Weights of a small transformer language model.
Architecture: LayerNorm before each block, learned positions, no biases in attention or MLP, tied embeddings.
Training: a variant of SOAP for these matrices, 6013 steps.
Each number is 128 + 32 x the weight over its row's rms, rounded and kept within 0 to 255. Layers, rows and columns count from 0. Numbers have three digits each. The size before them is the row's rms in percent of the matrix's.

# o: layer 3 attention output (transposed), 512x512, rms 0.0289, rows 334-351, columns 384-447
# v: layer 3 attention value, 512x512, rms 0.0233, rows 335-351, columns 384-447
# q: layer 3 attention query, 512x512, rms 0.0233, rows 352-354, columns 384-447
# k: layer 3 attention key, 512x512, rms 0.0233, rows 352-353, columns 384-447
o334 147:186124083193140105127110171132098196142129134163083112127162168114117123156093061150090112168213122142175102126118100166130098186170146091130150176148142095114106142117108101131113127113114109
v335 134:093158194147142120177103140144115110149189161086108093120127167143128143124107095112187105115143134114104142217158151136156160088156103134224169147203031081200136167078172150062185166077152124
o335 152:167120122102121150133089126123138151121107091130152199111091107095125129147133188085130146144072116143145162051165106154087118157090097078087126091107190189058094113141086094201060114171179132
v336 128:113137129094149129123194144166161134140099072148204132164160112106151074148157044083108160098092070158144101174150170146136134115167121128141113148174171098137167101083132146121036175190220105
o336 145:170137113157152148134082112115097124139119162152110081167066176126087188096124214145140131123178136104097129127150066134154086161131128121150119103107090158078115144165121094131213074108060157
v337 132:146031120147109156102118147106165163158159178144150121177193122121110073144135106091130137160145110137086163119114140142117170134123199177140068088173156140128078164119140143134162161130097127
o337 144:038119153118115109104148144099102102111062129124113138134085113122133145117114151126126121111112136137144109111139114123173097159165100084174173187102150075128167065159123123170111081156177102
v338 132:135124119162116106156113111139090144114124127059141155134162088138141105173165087130122139136157120152131101100169138110159173054154176148093135093143085120156110150108105152132199087091130103
o338 145:117102149064134171082174165119114152130112156148163130130089177118117139113118178121102063079147142088108070157099105102105125157089122065178161172113092126091134069159168070145100164110140113
v339 130:122082094120116100046127093115164155124130120112125112113086056109119134132144122150124129166128099133148176038142100199132142155124150145113094237153138107122139074105126077210151095139140139
o339 150:158138187108154130169090185106067146133093164136123146122129214127129158098129130102171100108101101110107098174107151070104146093130102166148112117111113170102115174198190209076104151102125122
v340 133:096111107134104196063124160101079194091078097144144144140138128128113147153148100070156136132113154170111121143145123076095079169123126167120124078098131149121108099116112120118098151104158088
o340 152:151150158103141102148111108129146081136143092138145086148158126121155134100116169147112130159095150065131126146093112174195149115161171089175113162135103087107090128163136140118106063162114141
v341 134:167115113164075141174114166100049088107179100121191107114071122173072132114124113149187125120151144114159130113082117113179118178113122158115088156096101110123103118148075144109102136130190117
o341 148:134177145107174121058163109137152165104126153158109182152185162107217131151143134105129126116137133135163142145178166166124093080139160128126152126128158139092086116107165125150134127127109110
v342 131:150147154172101146144147148117079087126120077090123105170100098159167098129105178142093087183155110119094166166095194150140123119195164047164115173160076120130182177115122119111075067142125182
o342 152:110108114151131132125145103154178184126148175170144088089140243134097166136179115123096160083163145155140000108158110029155131123071108163091120058057195099132123137119117120119147099143073065
v343 134:080182139169111133150177132072164130157160091181076123122095152163091090171132190110133150128113112141142059089108158160163132084139131113156107109102134086163101150117154144114081127137170094
o343 151:210094138104138099115099134095121129111120131122130166154141130087184151095125088109102168149107098065082204179114179091093138141066153143139144208136152147161155091130125128081144117097107183
v344 133:128145114206164125058098095108183147137086154073111054157098114151131139110126117152123104047094116091169160148149173149103140073156155121123162108083095123058128122177126079119102153137098097
o344 147:110142113095132119182154164144081155118162152134129153106150159132113089129128103112164125165151123123097091068129115060153122108157111163154156114158149095190092090148160164171141055109167121
v345 128:154114151144139060065168108157073131086157135143129093155158168086141112106115108089148133129161130089117067173137130126118158119145177127113151136141118076128166134071131115089158184129105156
o345 151:131133095109075198163102136130174115137138105126150159120082081151077167119161191134081136120131167146092165112105112169161096142135107195177098109140117186125076094131058211128080098081128086
v346 135:095203172149118164133151108152163105069154135131145116108162103142159039147150111177143028112114131142102134128133145176121118192202169125142153171123121084168132116155175150119140136081126120
o346 149:202103132127149126110129136185112190159131174196116133221063174131112180112113112067115189144104144136175158112133106119149150067034104118102134097175102123083104133085133119101094128162141116
v347 132:135167136180124102117120134126071094148132131113154148087094125116122162110151124118152096102125113092135154114110115124123126050123031150116089090137148145149136119150148079169145111092158143
o347 150:144100164138130137102178119139165170100129147131073108142137111156141076122128092123129118159139144184123084178139185112172091186138179093146160147105115145086132134108114094170166163143129144
v348 131:138175111116120133116082151071063147103099110145118142150065080098074099096115100128081130131168110132156124173083202111123102153194172162177118129120106081139085168175143123138199199132143094
o348 146:114133154087149121149193117141193144136171142167132082144170169164161153118128138144135123085102135097107144132091059127103110099103111058139133094083143182197145075101140157069042120090136160
v349 132:111131069116169109112136099128128201220139157133109114156122141126132182140179079097101154219118105072159107139106120121035120125194097140150130184158167131189151111078138174161132155128119084
o349 145:141106173167127179096188095173151108080134102102143166116154127155117123134075186126146138032152141182085121116127143199220174143117099129131097086114083105098085121125073108108087140125122149
v350 131:128048112102174126141154102131161126135137121179130052151101098089165106079110125170162112136137104138162098116105096133121149122098111114121113103137118102113162060117168160153122132158165148
o350 146:138173142091154118124152121148125126128089134094090170125151170142100120153087113105086097148120136149180152140160161100086115110137129113112083160126154105102114209113099101110119154080097120
v351 135:108126180079188069119156180126126167080119198126139164146151169158140099186177099077167101136134127186165121125153143120119106115168162140163120145118134129073106073064101148100131123174158141
o351 144:171134122160103162145150092096162133112088098137107144163144070143105155086104131165173134123136160108129136106080100136096087112134065120088176061085141085173212150175185131205125135116111087
q352 084:130215161147098149180132174128146097158149101163155121084118156132092081118165159165163119094128100164163147087132156129094126122087153116094138120167098157123118091159132092143168138150112158
k352 083:111138089124160113087106147101140134143165145184180109093081152145170178085114103118149134182121112120146161128135099128107180139151160113121122129137157148125136130131110140141130181104145145
q353 082:124110132060141192156134143134090156128132157116106098117151110121129140139145088126102146138154117123103174099101138078035148158122099098083101116149099145168129095171143057191118111126135121
k353 078:157011126193106127097115087101173152133116111113120140088097116091113150140142123115107149106171119127055119030105131151090110116127101106105100190098130150087159129161129169076117129148145161
q354 087:129144120072155160106194161082148108123089142180194163151143125133108070154137126164080183156085091122122137138097118082100169142080147126159143087078109086168159122168101121135183094156122118